{
  "num_hidden_layers": 11,
  "hidden_size": 576,
  "num_attention_heads": 7,
  "num_key_value_heads": 7,
  "head_dim": 64,
  "intermediate_size": 1536,
  "vocab_size": 8192,
  "hidden_act": "geglu",
  "norm": "layernorm",
  "norm_place": "pre",
  "norm_eps": 1e-06,
  "positions": "rope",
  "rope_theta": 841000.0,
  "rope_fraction": 1.0,
  "qk_norm": false,
  "attn_scale": 0.125,
  "bias": "none",
  "tie_word_embeddings": true,
  "parallel_block": false,
  "extras": ["shifted keys", "hashed n-gram embeddings", "an embedding shortcut", "learned residual scales", "weighted sums over earlier layers", "capped logits"],
  "init": "normal",
  "init_std_qkv": 0.0242,
  "init_std_o": 0.00515,
  "init_std_up": 0.0242,
  "init_std_down": 0.00515,
  "init_out_by_depth": true,
  "init_mimetic": 0.7,
  "optimizer": "adamw",
  "learning_rate": 0.000681,
  "beta1": 0.9,
  "beta2": 0.95,
  "weight_decay": 0.0,
  "lr_head": 0.00763,
  "max_grad_norm": 2.0,
  "warmup_steps": 517,
  "schedule": "cos",
  "final_lr_fraction": 0.03,
  "batch_tokens": [65536, 131072, 262144],
  "max_seq_len": 384,
  "doc_mask": true,
  "train_tokens": 799200000,
  "max_steps": 6223,
  "dataset": "wikipedia_en"
}
Each number is 128 + 32 x the weight over the matrix's rms, rounded and kept within 0 to 255. Layers, rows and columns count from 0. Numbers have three digits each.

# q: layer 5 attention query, 448x576, rms 0.046, rows 149-191, columns 72-143
# k: layer 5 attention key, 448x576, rms 0.0464, rows 149-191, columns 72-143
# v: layer 5 attention value, 448x576, rms 0.0482, rows 128-174, columns 72-143
# o: layer 5 attention output (transposed), 448x576, rms 0.0435, rows 128-174, columns 72-143
q149:117120117081138123167123147198126136116052098116120097191085094073141112123081121130163119139192127125177169075170092124078141124159091158157126110144162087081119130098079117150143174120126164207087123044235208095147
k149:205157074073099162108128127175123128113131121160092165118145136070152147165151124079181169128123161183137209120100127151126091123150127140115146111183119163186087148078125159097098115120069128133094124132191126097164
q150:159103113156194133118169140072103207133085140213156104133135069104092054174124129103145121074116047110206108153046136146098156084086123165160141091183134100076046126129086085180175131136062142103163155117071107124143
k150:100107126116125098106120134097163127162139172102144076097082152116124029163119131120119179119111112151129165104137137129097111130149132151087137114128123130093072077107108079085137169123145170115119145122119156138146
q151:107104108169132131130161115139138157168122137147131170131202081129108172134126115127108129146122166157161050078126090080168111148160163091162135111118096106138172122152081131086150175124082167104143099116081116145092
k151:066238202127182109127112116147143168164173158112120255152180121107063215095107110223109108130148029130172018056113126069136097121147149000114142158158116135185164079126093131124132075166167131091218069129075106166102
q152:128118126119128172108133146149183113051117106066207145111087117100106092116084177139079130125182094108060166147182123133085209136118100137101080118079099155077177158112118105137120150129119100095137124145130125127103
k152:089126051135138132088136096144143101145076206147122140204076172115136125110103113132138140104139120122108150160140114099110116106149097150112091118122169108117130113076099117104071208105147119128119161119100101150135
q153:161129067099156142148185150102102159139089172060202139143104110113135181153135098155104175125143096154137053166149117164182116164090107103106171111151102104146109115099092085157155122154065114171163087113054094182139
k153:121129106168143117131164139149173136123111131106098166169140149102139157125146103090084145154149114142140053134122120141114086111191142155116158172123142119157121130052044125127151126115164165124104069109139115119136
q154:076148161103149167098112161072137118127133140148164161096101102152099096126128157154104122154208082133095157183163106127127156057101107095110076101145082126090092097123055149124064056137107125100167137142125106145197
k154:094062152139093148146104183110157130109091159140143135167193208091156137141061144119139134119090119158120088146120083169145179133110084190164056045099081080092136112167156106151090165094122181127109178169142213128117
q155:197202139115177178077143039072126153136151130137113156177167124164132167092099138142098109156136084158179096123097138192131144096095106063172172101166126131127165130184070147151150130114146050058115085159118121161141
k155:164120154086130115162170083091155094133138101125129136136185126144176097124155131134118116117160137171151074107111099118114175106154167099144172096141061109088122098187087107119169151132139119106144093153219130075127
q156:124128135138122122105127105148080128112171153144172146110125134129118120143165190169110198106208136111085178108123117153129057154175174128046165200100123185144132100107210081135131127155171096084093116100176125128159
k156:185115074158136105182113040136165141103107153181087148112145155175056115095173149099135111079158111080142063112094153086200134118155165136138180167113160121186171140188115113139139082121138059151186127133130077113113
q157:137182142116137111124090151104154186111098096138091111130116115150096116140115129110118109143163150120172124057122198129126116132144137133151115134113123137079168102132070133189146123163125195159152143072117146088146
k157:140130109117114113098137175130108150117130163149116171099114083095108118146178108193113151150138183090097069108092134167128088182097137214083116085127104126116098141097127128133128137136111182123097150137131104153132
q158:128127072165154150134202100122106114143108091140101143102138114173138167172113068165174137149121174167106154091086072090189111116117102099121155149162114142142144081095170065106098122111088128150156108131175101145114
k158:167182135115156146170161085121061138182113096135087111190116149108118115113139162144116114112136137111151133052064119080142137133152059094164188153118128084137163111197142161074118054147126102106126107149129089100076
q159:100132164161095173141111215150142131104092166077178092123086103128173083106167158073132112060153119093115164112196075093061157168168142154124066099085162135140130106182103135098133120108166146113098129090148139149119
k159:084140132157118129099110124146205140100093168104147089172092135119064148119102138083134152162098153130094171164113145156075101132149164154146097112140158169102191134126171114107104137109100187107108167118084148158135
q160:087135154121093155112146179145187177132086144061091140132121067129155106103114173101138049149148101117147097099176116065108140153155140173176123073092141080111106042179125177129124145179109188125191139176173113106124
k160:073140106124156099130135159156142133116119173087144081149080117093138138148091152135105109247124150161117075104096121123158018130181120188102112088114153118093111113145143174124095164087108183112119159071113162173148
q161:151091139108090140139099131090134126130064135185077111143153129074163150104151133178119062140141108071147119152145123119150122181111132155129117062115193066157119071214141152128144107129126124153127138179158112074060
k161:105108142142109105213116184166169118077123105126095143107105102185170227152123115141109165142103152105163170152160101154111135113106103116105151133092073138123162115169101105113182135140124169129176089139110215121131
q162:075159155067153184192197103115134132172119125172108110106099166110147166127177065148074133095093171051182116071159107085097172147120109085129089106091180147139169131119095138100162114098134118162113162085131096173113
k162:058142107154110106102111064137122145118128125133117093122158139144142055158149124090128111156070088137130128134092135120089097161046108102131084119165112166115096158117114154130074112160189168088104091150109130161143
q163:148118173090057122110134103072147143106145061106075113113124099090089138084169140136062105130123127135167116149128188138092137097157090144140116122101119141128124107144092136137125092108165095121100146137115105114123
k163:168097126117069122151170087141095147104117117086095108142136127118125112144164139143142169107074107152136139115172139113110137138137111172113115103136158078097065085128133081124086165139175169169130148087101152120133
q164:144138053132117081163158145143159083097123151162134161134129097114163120158088123174147098089031125117131106079112099156066217132134140076189129183091170158108120184053111150133104172120106119134127167096166113108091
k164:146214153156185140087138101149124143148166146117136135182145153093210128079139157080116106098137079097147155130100203072132151112164129080166160196150232144130146180142145137110101091130105071078135116126106110081109
q165:118164059119173096110155127114116137121085124142170089084121124144104098190091187103095166119192212125103147141132115111177113140137144151110107143108097143136142036095139073110150120141121069118135150068159221079149
k165:132140133096139101140113144054177132158128155116122149121084127126092168101151168140098093078166180104093112120176050075111141168118142151152068089092119143226101105132127155103135112122070127100161201101082155146158
q166:108138044161115136133107094137121093157078178176163086092124123145170174156078091160152180126133129215135113150166158185151137102137114104140151174194085123156091127098159112104075168095108110147163154112158143122151
k166:140144129092146143146158142088171128170142161189159142090122070079136178153074149113104101112144172176124140140082059187099195057117161088122098161131113147204199138130180153150121123109081137071119149169119080077088
q167:186124149103108181085088178074111171142040134233158142163171104150108110208127100067062146155154125116205074144111120184101152100103155155176145144143121106150165095099144115134146078121096114096170093043169109105106
k167:129116114081191157127107131067076183108047134149097223085115140121036109180145132071067088146137178136142087091080115096154117077177148116051171098105110114145172124107144092107169128151081159098160098148161105087156
q168:140081134162064121124147147151105104138126146075151107071126114160136096128152176159132165135143129152097148128103129101169140095154114104077124110100110122131112091140179128073075153158102119107144122175115210110201
k168:164116152126164136149154148180128119134125064110076154145132139133130151112072096144191158149090104107128095137108113197142178100157135090176128118145131136104165129177122137161105116170114104174107058186118115103139
q169:062216153129127129062107125165137117138083159125126157130096129151168122106112103137198107138223098079117088192162110147118164113100139117095177089142101142144107079099133118138058151091134145190180172140152144130164
k169:169085135116101131132123131158091149150103118123129136166123148131122133098158121066113126119137177122130073108080090148145138157147117160097113093112082057094079086159188117118132104057119099115125172130135190185108
q170:162159075105100187120126107090096094062096146177142155079124131134121125151207122160106135121139183069125149120106099128174162153118160075120133201051178177181123138107179074141073080171112099155171110074133114093203
k170:163101071146133154137137074132119172099090113164123178150123133090126118113169155138076153185134157109133131105116099101178105123140094143109086153120187085194115162139128158124136106120155132109167066099138067119134
q171:158075158184151145118155076149119091136100121165099154152135095152104149144122099160170076113076092173137118138122135115140047133150110098180179164181177133109082088088126156136146133136065094164134123145076166144147
k171:155111170106132162167145101158077128141181087155120143083144089116102127123146129095146127060125125177191103079136177150105114114119151077111207121149026103126120147166097157105131140201154101175141116156115114077146
q172:139098146156155167088107166102163144149089110165117131074174183158118151137120109149060228137110095071089117113039077170143090127118140100058114128142125063143170255190106106151106127155098123142144124120072148133130
k172:107043103119111136086118153128132133152095109140102190054149182157106121140118072182133158134151062076100153099077100142096100139139059110091146136169110153141168090051113136162176122127169112137118073148189143077135
q173:180180140117125175104110113115155145182124163105146101096159134132079127050120184113051152154116167131145170151098152199097134077125105172111114111167148161046138129171114144204107155089187076141100157115139073073119
k173:141125140199138163070149147131151130184091127072128109117138141130174079115127176113167145168156131103126153179166116096113067054112097121130094077171170175143152167099135151197122165111131128124114117107151091154124
q174:135103143161129129114077165178147177143104120090128165130157160117088141063133113078114148100134100089108104132137152120126125135119066076156088098144098059157153114197107209082163109194137093125110135163117091142141
k174:110109133166133108134174187148119120150133171117120092121122112107095083146093098180132142173094138157097114119106153157094118139117134141103111168159108083101144061122115156110139193132147168151122136132142134171176
q175:208141117109129143158070088145132087089076143150188117089150124180083106149104138144159104078067142079114160140109127119102189167155101131120118153169146170135068112122150170132100174146152117129097117136118120059159
k175:175124105107140182138155100151106146143175063145138159110114137139101084129129111120168148073135150178103179137142104122115120106114122119122131125143088106168131131110097080130113150132157117149169128153111130122144
q176:172124092096121111139127070144102067108107092170131126122191100163091149164116095165161055124099114170138104137099139129150158155159070118183093160155163118154133062065123114156150116161138106127097143097118132109131
k176:140133161082124154165154095169130110113173113128134104128140083120165197118123133094104162061153102163174181138144087172146156144094095064164107132136039120175137148171096120129174140184127126162151140111102096073167
q177:098212156168156167069164140152157196151121139176090131146176136133181155107136060080095125118175090104178070096162153135109139115134112092145144149127121129144137139182106119104197112135078140216053138113126112167093
k177:086127120078110109074158091121126140128079115185110125138184081124080078111154111123126073116162091128102085130121109165037137136174163118071119084098157169127125135115158151141155069098112127161143122147196176117102
q178:123084116160145150144147138115096105153135101109116111123177082178113142148176124169201045111097098176116095130121125102139122177072090136115186124120115155213148133088209089154147136095108162112108146136144114113147
k178:103111154155190138154120135125020156124070099105052143141214140116139124104104104214136105142120125139093118095155162131122204167103111113156224198083115155125134163213115075137172112165165095138114206080143109114074
q179:145165142146054084047124128088202093160159128106073144191060104139128164103127171126115128125093159196158168077120212140137109114129076174127162081062107211126086166114101205126139144119150166219112134123162129097151
k179:155133091174151111069151172133110128089143147039129099107126180120088077155101199130147069158137161120185106114105138114214129116119141150116112180119145175126150145185120216140140137120108158160107127094144061179074
q180:091144179125151083162107155176161144131148163091090108113129144146141105139102130114105124088064137164146119147122110143084187089116140115073139105087161091185141186179078118137097142099112145068109146104099117136107
k180:088062149114136163133125141153163141117124163214106123122106100173181097119114119171122147144108134167077165174159077163144145151131147117145144077119181114162150106071127123154092130083108073155088082115118141118173
q181:109087147158210132099177145098167150121106117155082123143193120128117154121113110116067158143170147156160127103110138157142129105163145111206135075074105087199191149155086105082135113138093172106129112120130137130105
k181:083098131116125066139105116116089125090117132142123094090148168112075117152117134194088094136134128170108145110095118108114103153123106135136117086112110073135097120120126164073128094131132217155161148098153153146109
q182:106182132091071116094098127142187058123105189196149072056058153183148119164127099126120096124202122112111173179107101116084180076160064129112087122125121080127109085149124109132089124045158146118132173106155154123107
k182:127022125065094152094075123104167147153115134188139118105148103187152205179104064108112163110140115112135166149124082199097158099127119095151075141147112089130142141130153103179100111074140145154152173070147182160108
q183:141123113147141137088195167141117109150127157154111096132154087174098115172121122120176102149108122140124092134173077126116186132106127109200135112092129115128103069067122166087155148156100184185138159132102122136186
k183:166167160111170156155129130167061109174143132143138099190068084141037168102170123092177076144086107109167156121139140150119133069118190115153119133134103158143129143168152168161177057123092121120137122171107152152153
q184:139023095139120098148112095127139123076131167132110119134149085087163122108082196170182093097113148075137139139177131141097106166158092149122097175135155139148135157151169147167192149156125141134118141131136043143124
k184:126145103189182091157131091200187115120131143134129129102139101127111143129110128082089138131127155104144125148073124164128127152096139142102169147132092159152144112184150135102144108182112144065134148083192121191128
q185:105153193116183100103061122141153139143088109090100120157126143130142124078096142066117148097174131089201150069138207111103050127201122146134098107144145158112149140159117171147147086160161127160140117096170132062142
k185:115124103111108075074154152109151097110143151108167087091152147107113068156066169096128107186153135143114080105105134120123115193136141206114123095147151111125150145115125161137094161094115145104102141087151108107121
q186:105182137108090079126133127134149068129124080143144106118117114158143120167094143097096141115161181136106127124171104165068159120108193151167088085126077117106132118150084139095074139075124161106109133141160211075113
k186:074154116075080092123129172124152115113140132110119093163137147087168148131106117138120138130118165116101154146173117103101113144127138124166042125082185093112150087108179090095111146099112124119127182130090132123131
q187:140106038140121161158136182120151139153082138137130152167168183117156145108155121145101155149115078117117139076111107119124131102120124117162134169117161083193147185125198078056155127142157134146082082183078091123096
k187:180129091149117165133085104147127106137129136142137134123086149141133114148094104171106087157132067094144180123141133126139188087143134137145151148137125167136116142077122090108162157141181141127053033137135136063127
q188:141103092116105101148095093142146121120095144106116132133074118154081092124081149127123111117153133070096170120138153124086180113147109140081105107114131183050118127109089098140092156126166127109134167102125155065129
k188:125129141147147097107130147128179163159123203124123102154135178155120109159117124079129145138160121085128156134174119106163128137113151150137095091134166211118116141104132176086122161108142107099132176046125166146154
q189:122113150122162199118091107185079160090116118188144165109199113116064181215160105113057135077126182169112109115098169129185173123129148083141144151119139144159175176178135088133220161124116084144174118115150134122190
k189:148172137093097112176135103137085151109084138150104177137138122128143147168133130145142101086175153131142110095129080112096138145130168102072163177098140098196123154134142126150131104130133109166151078156163104126158
q190:106126214101131092144134154140127078085161122164117101089103166145140121146139125156143155134199141142118168167030096165172130073124156095114099172126084099080101146143142100184034075057104090094100131093179158160124
k190:104052131117127132187120097110162127058097118158153172124156137148184171105149162125137161110149085094151107176108157176164172096144122098202156104125161039069135124158169067097142106109143093195112123135151126120121
q191:165164080160119162108080073103121160126101094177148150149231146144155144096164111159072133113181056129165100118125112127176107103158111116159163180145085169115156097129142187120186078166143076141097145119156129204157
k191:169159120153093121125154105094130122148139131124161141134110082130113137168152143131073103030162136141133149091146134148120147089118132128103168104091073105208142078117119136123118166162156077134139133126166133129117
v128:215101092106107168149079088127146121162081104189159130147121076144139111178129112103139093145137115107081108170111109065077080179129083127116145045229096140138099062106129079128146112092119122161127154128102085137142
o128:106179094139157103086167166128110113086150059168107155095199102106130111140157165111108107118159151099146142123147163150129153094139110089119154142106111060100053131102205163159059121173114100135110101129089046129148
v129:126091107105125166101112156146154124138121167146128137148100146138138164113105073123093107199158112112105135137137069110108102093160105148109112095184106126113159068108103170161240160134131113115161130113109078124104
o129:146196074102166153129138144127144143100143145144093076146194143074133140093071171123086121111186128133189071115077131109142090103194110077107082116099106079137167107149150146151144121130127172101177093146125098183118
v130:183145133072108127105079114112136196128107109132105119144142126167140140167118072143153135140132116140175123149058099117114115102131115171114136159131148124121092112091081126143071181099158108124117136134156125120109
o130:157147168195140120120131112144089140171140146151164021112176119178139138144147067136165149165109113160173099127131165158118138066078154085169128133114101121092138146195143048122112065101081140115122134158156134148105
v131:111109105154114118076139131127133148112121109136157133086079154105090149091135207183127076135170064144101103184117096084138153136100116136140118157194145159156118110104126142160168117137089123088100085133114089179186
o131:151127114085093101161169124142105090161135163072096140152112113142095053103125131132157134145107098112160131140058087141133105133102151069144104202112117121138147086133131096175168105091193149123132136108128130137176
v132:136152151123079147069142108073183110114102166115155142148125159174140120140139141146140103134165089120140164159161127156148138086086073117095117183130200144078055196097150109165145162129164183199127062103133112148180
o132:107107116130098126103110090068118146131147094089075078075056058178084086147147154176220094204152092190142112117142103121071145137129160155147179126096131149092112084090122135158170141109166143142129156146141117096152
v133:109116166087132093134134148096110133162120101131134149127124085132183096129099147105133095090148112151131118070130149153153115146116130145107127118190117085119131126104141076077088124067155165130122124137112193062157
o133:103113132137160103162082115103120120101170060171160207139123173181214156123129130168152086137098136134058172155199147163135104149118191174080129098136122078125083104105141188112108105117115084157134156115108108122120
v134:090125120162136136149049140147136084064140160149128117147135106133105101096115111104122184134122157137049116163090126168112129088151121133138112155081105128108114063181104110111135102096128100121110187140149111154111
o134:144148151091160203139153121176101176150154151069160114138153125149159157100165090105106183155115137176140145179100129124166180148142090126098156094119077159166193105190135088112138113107132145157133115166150187128142
v135:175148154150152103137115124104063116087139185144098104119102137172136099146143138161165108192124116093102156100124112093146095096084135154109152143206079135125110127197144150167203113147132070106118091152094078186128
o135:153198103129088166169115180091183103136130160076110126132076154099169155094116213158148146102200157140131161154120128130118093114141125073092116128133137139139139089138104144136109125133113119132122123135115084133171
v136:053100110109103105089131129130169156112085129127117141069107152134134116174114179126109075020145103181142093100084113093108134114127156114091146120165141120184086107152154091117095119117134168143192141116126097135148
o136:126071122103148114092129102085048120129150112121124135069201094156078131154130085125197134116075102106115117124106121127088145159178139132159148102108154109165139129129151161119172103154099137176102110096086113092151
v137:156133132131112099091146152167153150155075099104140148134173137141135103156100163114162124061135115131126159103091151123109166130174055102112129154116141100120148160120096046131109105177163122088166089136137169130107
o137:121123185161119103159117161119160081109172101123084151151071121068145170145080101099125101132118151145110136102140132099066115148144176142092133096110105115108118081101129193119181147183109168126086160153091141106144
v138:216166089148088127051105071135163113143103104114147142073167132197128137168126109131186083055165093105154145139142156146123144110117114130047140189168153162118129068086159120144073160144168106160099120177156092140203
o138:122070185142125084135149121140145146139140109103116101115080101138180085119164127165205114212122131163108055112167106030132111143097165117145139120116131080115100078103121104095129148187095146111086167131161140076187
v139:172099087145133113112063084154173187105114126160095155092086159122153131109162093121119072086105083121127150130137157080073138101186147159052107103148125157155121101080155146096146044095133141128133119133110141119107
o139:104069104050099081066118094107102127112098128159118164098124147178111101146157131068139130090086122152096066161106141152146156164127166099125167093141141105177138179055105166123099121195092120187114158106115126073229
v140:106090095090154110059166095113179064083089160175154151151128102113118132127119121111154091121163128122093137154203165179069117084128120127101108129175180145084116160051094145170112131167164163198127102035175102127143
o140:130091140109101173118174116114167151141139134126086087136084085114072099136123111104117153103119119148099096141187091071152162155149077202100118107111144106101118093118086133125142156134117159137180133132178155146094
v141:139132126149073108108132140153095162138157100158101151091090152122119132071154164132133149114108114145133165106125107102170140186149127147118174120052079127212183133163120197130111133093100114106166115088125113161145
o141:150101130056095059143081125127042127102098141098172141155137170135125134158115122119073117149074119127153125149103136166115079113067111127137090164136142136130201204144119069120124113110142144136135144081159155181138
v142:113161114162113166162095172118110136172143107158133144131126145125100107143188136190155175141155101127117148153070102130129135077131119100156169184081096149154133154123113134184119082153152079135126114169163143145175
o142:134154139124110103109104105147125138162148158095130171091100133153154099138170139131142097155128121180149165159099147182116105109108129166128159131123095255116194111138094108151129136088187127090076140143128161070167
v143:103128141116131174148178158143083123148177159128148120125141158106115134092116080141094135141125150123147127118144123160125107145194140134150160101098131155118138090178155163091137122209117181066132154155130055108095
o143:163166141083180161159111179171172122095072176094089183123158203118098133148113130079087152141128164095109146131176110106150091131153097133100038124142126076137148125166111098079186144080147086101185132112140180220114
v144:139128161139095170127115123195129166095093101109121139103103145095132101109139119130144102147110082105193130125161115098182149160168092146116104125100129098143132112136166152129146144095121067137208167103155183171136
o144:108067140109128104124085122152109131093113106119155127135138128204142164173108142072154073137167133173108140101098118144099122072089132153107208148146100152125137158093098148097143167105128169118114151104159165168131
v145:155140155119089091104126130073143081102143091107136137115074147147136155096130130125137116111115089127111148085139148084102153069144133116093109165102202139124126135102156135140133119153135129139151097096161119101118
o145:112075116090109122078115116083136133138143137172108175107087098152098123183172145154145103132132105168067102112135130105134149196119168152131115136103118121150127109104147162130170132149085121108149146145096098105141
v146:098144159122121118148090141105146119062146121119205115114132114100095133093166138140168137168163108144068160135149161105119088114078034111158117166155070105138113150086089142117115127114158089152086092174121145134172
o146:132122124074114098128102109133154113110168114132158159141049117132165088136123182173149085174134209227146165160101146169111153141122120089096163143155150148097157068141112127180094129116135138125165119162120147116138
v147:111127110187072159119150113077128098074172135180157119107146158138105167087150143143091136072150106147092118118138180072105118114131159136151126191057122199155150072124186128165116147107103089102070132106115124184139
o147:128134128108127119102118151138082182151116164116117181117150142124077098113132158117072138146116123094111102157099137098130138178115109161131148133115107188165195164199154106078121174157147129139149062149162076056161
v148:138145177080127139135091104132118195155174075114121124145169087119116068070150117178144132101211071175064115065094159067110135126140090117094108117080110131197172115122132139144085104085132093086083139163134142032134
o148:191086142133101073123126146179147120092131116125154207144044162100112097133153153085108113171133173172090153146145151147100131126119176138119074119137153123081098084144091185163110091151129157136131115098125132113125
v149:113136178134188096163093127170118094111121155108112092126144134138176116153120103132174088143129172129163111149103128134168174103125159122147128140170157126110112154128086163142142177143149147126144142129141120160153
o149:123100077159114148138180100115138132167137145116066050126119090120118145143084095104174145106173070168153101129145073091122096095172130100127131159142115131130121107130142132139132141110085148103132105126144124165093
v150:159126095149144094157082122127148133148142136167121138104178145135157103110138107154118182141178139116139156075081111141152117088131126100120209159170073137140175030176096159112152086088085114094144136193134141099135
o150:143172071140165093133118152140139129115112120114115215121158181071193155104156150109172187123087131121106125135091150082139077166128150085139094075130145131138167099130138147059122115156150101161101128120080106127152
v151:137094052165134151130121133130180143108089143171160157129137109135124150201146095125092130164136128116107086148100118160124173068174177136103068185154085081110185090123127145179150108077124100136081104114127117137173
o151:101137123152185130102147113158108182158124109144121121094196114124105153063149113131148120128087054182144070084073136053136130198155143124153159055132124163154148142138126154139170171136176181119137105129122132093112
v152:128159071108093125151120100135120148135145116159085158146138096137092153167108117046104077111119180112098135115215167129086107120121122111106134050141168164113121106089154096156102108178176124186130082104124077191150
o152:049118122184121129152101143082155136120132113098090073129126127106093150141042127109083099072101160084076031144156203014106134190179115100105114124164193119103079184087106120059150132197107130140114133113149120068142
v153:130136174140108177091116155090142119092154085095095151137104117131124120146120137139127119088114149159146105157114097162140100147151106162213124151113148090140141100139094084153090185150171094112145147169213048118111
o153:145124155171172117155161147154117100147115164093158095116132166106106117141130070096134165125145152096135102095150079079109167073163146144114109200090064101118170111211163067115220120092045129074150065099135144172095
v154:154109124094161170071138084136101135130077166126164139144087101101141146127146139119186045175091103091165152123161125091102094122095083153096120125167174137138128179106116163100163204083081146172106120077142099169143
o154:159135121149159083093170114126094110122136160165137139154071078132099078118106148203164083133105132156128169165121177181103153071103118098115107185147099108095100170114061111193081150119170119068161130112095112123147
v155:104113141108100112209159151095131056136115120121169130117117158118118137090085182098116076074110151099127124149139116083137127126084129102145117122155150148136094109107113094167168134143109166123148157066104091084091
o155:160174126134152102107175124116124090121183119172088155143102078062095107114108080162081153094167101100105142139118194123107179105195109138132151187149124111185101129134156113173147127179118095129143150108082115058084
v156:170167155076140123130158154149110178129105131072140129102162124180143139136117123173144155183162157124161138099032116166174168177160140151116192150084097098100166103096124122084156096102131132066115164160098139088104
o156:149140116199162122195139186140127079152094151136145110136147130115162169096137070137154119154131099117195153137143102175118087053074144063192100156137109118135157122197200107127126131103101145093090113142124106220102
v157:159104118122131106132124129133132126136178124131150132104159163145107169079130160144048144104162142182131166142129147141141193108123131101161085138125101141105159116130106101127146142131123119060155109139138121121136
o157:105131126122158140127111135146200161146110126090110213149125157098137127102127118150117079112059122092113088127068153061152099216160143118198113109168138140180153146122153134097179130159228125080155144150133180114113
v158:141111191169057176165163174105135139144146107145092124059077150122157178188151102113056108099068145147168111175133069141119168130102113139141110088155113103093169076082165140130123159143093133106112117130118091189110
o158:087118088160137054064154080183142092106115155110107047081237082116125093108089060084138172049167102066191133050100128077093101048084149136117107161143167190122141136117103131158161164156112138110049063188164133081133
v159:104132120074162116072057118158188180205114139102046142107164122108077124139162063104067160115131176132148165094133155145149172091220126123160111092083167075109164125144102136136123148097154145088183165123140189110100
o159:115089143209142125140151113136142130111155099166136121099128133098126097136106066083137146109125083118136078101196134056060118156135178104143126079126118129101076124113096184108151129144116191083099143107120178170082
v160:097077192104136167105141109070113214141106143110199138080100103109156136153092182142139080108120107117169106109093110106095110176063166141112095134209106139085131128154135105086091117131154133136082103098149161096125
o160:122178156109099104113153101132131148098129108171171158100122147156158130163147156126196120133070074153160155093107083152177156114080165095152167165131095111093096141107148092173111108176133129163128101147150109096141
v161:180149142140172091122095144130124200108107082103147165145107101134177090140192156098182128163103098147146144096113088152104098129137125145089160099169090152066093125164117084011097066140193177100133164092088164123129
o161:109119123102104118162103111108085111122102081172172149121172151188180160131182127168116120116054159170089149183105074218184102158099149204086127089113141130139121151144143201149091106161088094173123162138111112178156
v162:093141098097113088095098102063119095126119094109151110066125109153157108117142166175118095097162106150155119106149168098066142099133122157133198111135163161120087202083145128126118115144145106155136103136122109144123
o162:111067084118062106110099122085121130104122164121154151099060085143154076129145144116163070179150180109135104106140117122076071160085169137120174143133112139084151144127129119136132108128106136145136082174165140091190
v163:116130112119141159142092148117096042160078175036091102137136143161164137159178136120110154169094169104109137142146132192190162205119110126143085149094178156078135127131122112120131202110142081130110105121148137102128
o163:084152155215134150196103099132141113106162110115187062106154131142160105136124127151107113132138153087123158128189137125112098086060122055117161101126083138155103141131138136096141123090161156094139058100119152158080
v164:129166159100150117176048129160047131133216094183142111125131103069105091065215141139117180063164181208122091075086132129165151113132147146179202130083075123165135106118126101088099077123142071087154160179122158120091
o164:119137107158130118153123169155126120127152130061165117131133192112140126137139109081065179130103184073119131135059103122171138156159138133154098151137107154136190185179124120084128094169094110146117138109121130104152
v165:178132122122102123098183087117073123061101099164168108146143157066157113087076194107204060088131073109225119158171172106125105231099071153099152094151153128133159103099144130104127200072116122087156167161171112149130
o165:162086169114098125171127177158109135135078145114127160170099150113113138160196195167123092165119166045084111071090093161119116164106124172136128110129108079109101121147147099117118151092142112159146099048136124182180
v166:138136123089142108112078162093142184153130166116076107145116120144160132178106136156098103111092130136171136088135101129184123125182174112108090091103190137108125087102087164163157210095172179154131147087121101154092
o166:133070086153154127137147092100065109168099130147146019128189088175130170114120055083114159129099104088145099164136138178135086120102141095177096127161154121144127161179155130139099083115087146145139152128144132129143
v167:093119130162119146144130147163143070139184092172094118109114178086087129048132143109064106137095161164095147124172157109096148146144145152105033083058164175111188093140146146096148140161106075174145128129108143111079
o167:096092145103124124114111154184149125112137159083121184157152166107112149099076099088044096068168117109089099137178141084134150136140074137091098133115158170188156171150088158128140161125155146088126138111148166115079
v168:145110145089183073184107159166098099105121141144119142180060131170131107157127170141123092128133132089179156112113070138149180064131144137192136151045105137179140127096108137089108111131144147084137100115150156094106
o168:160082127160088171132109115129056103171131146145113154132132095117131162137139090110074108130118115140144148143123158140140117096107136149118067124100113163118146150154126165148132087103103129151154186171109165181151
v169:057090118121138113105125133168195142164114134173145118138126154119120127147152107101062121138097177118151111135098148135168133137152164141052053072151158076137134129111151076137164130114107162190097146054091193117130
o169:109088132167164145077148080119156128102115115161109115099178165144124104127082096083139107102131077129151120116148126132128181127124156084143157151131129138141077130084123154142089125112150143111130131143133153115100
v170:127150177174110173181143114074066094158135136078106124120099072155176138197163126142073195127114183109162137113117195122137092126058154141151149138145061135137087154131150155141064141154101056223136153141101111149184
o170:108197062146137059140105092157145130134160099125155102098141180102176101125096143137194119128105173059140125143174144091145093110168131142086163192128171106150082159112101061054093163172095090124066109107174104078122
v171:109111135150107213137141194119056137126146170121119115092162158159160145147161163117110129074154097126155129128190119059137114152101062167127151093137132130143123167069157191132136149159092134145119148156080137113140
o171:137164060071158093154113156108116135116177118133101093099098122118168111094078174234147107174179121085131099131172134128092126097153106165117160149131134075145097126097119143085103146109148072122180078135111066129092
v172:108124166056134064098137142087133087075130110106163138076169158145112143110102169158192062101146137101155144136143140136120133120144136158104133150135144075084088117147137128129081198080151169125121183126155122046101
o172:174058114142175178151141113144077105146143112201150157116120126123209151105186065174172081151116122161145136072174056124136109161103130149124183134123115104181131087128193185107142128115084115112167102137143128124095
v173:086092164129154133138112127097116161120171173112146144128138148095119090108137178107110092182139120118119135112109122124136088189111180142134120088207105114127091164137104150110193143163104164106130153107098161114092
o173:158143092063129144103142116088133110115094135172163170140152176153170118148135141112140108109133087121100147152102138183219145115161133092178093189138137081119098174099150129111077067089119106126158172161145126132111
v174:111114157177147126070142104162136125111187099134122115113132117119135144158168096102089164145117141081104120116157139154162150121163157125166134170161122145105129156178120140096190107141148117124149154081118118160125
o174:149179165164167159095102139115162118099149083131091089096122182080085138118152134122096177095099100129139154129085095123123167175157152165158078081149091165110204123156084170137161119114153150092062104120093162142115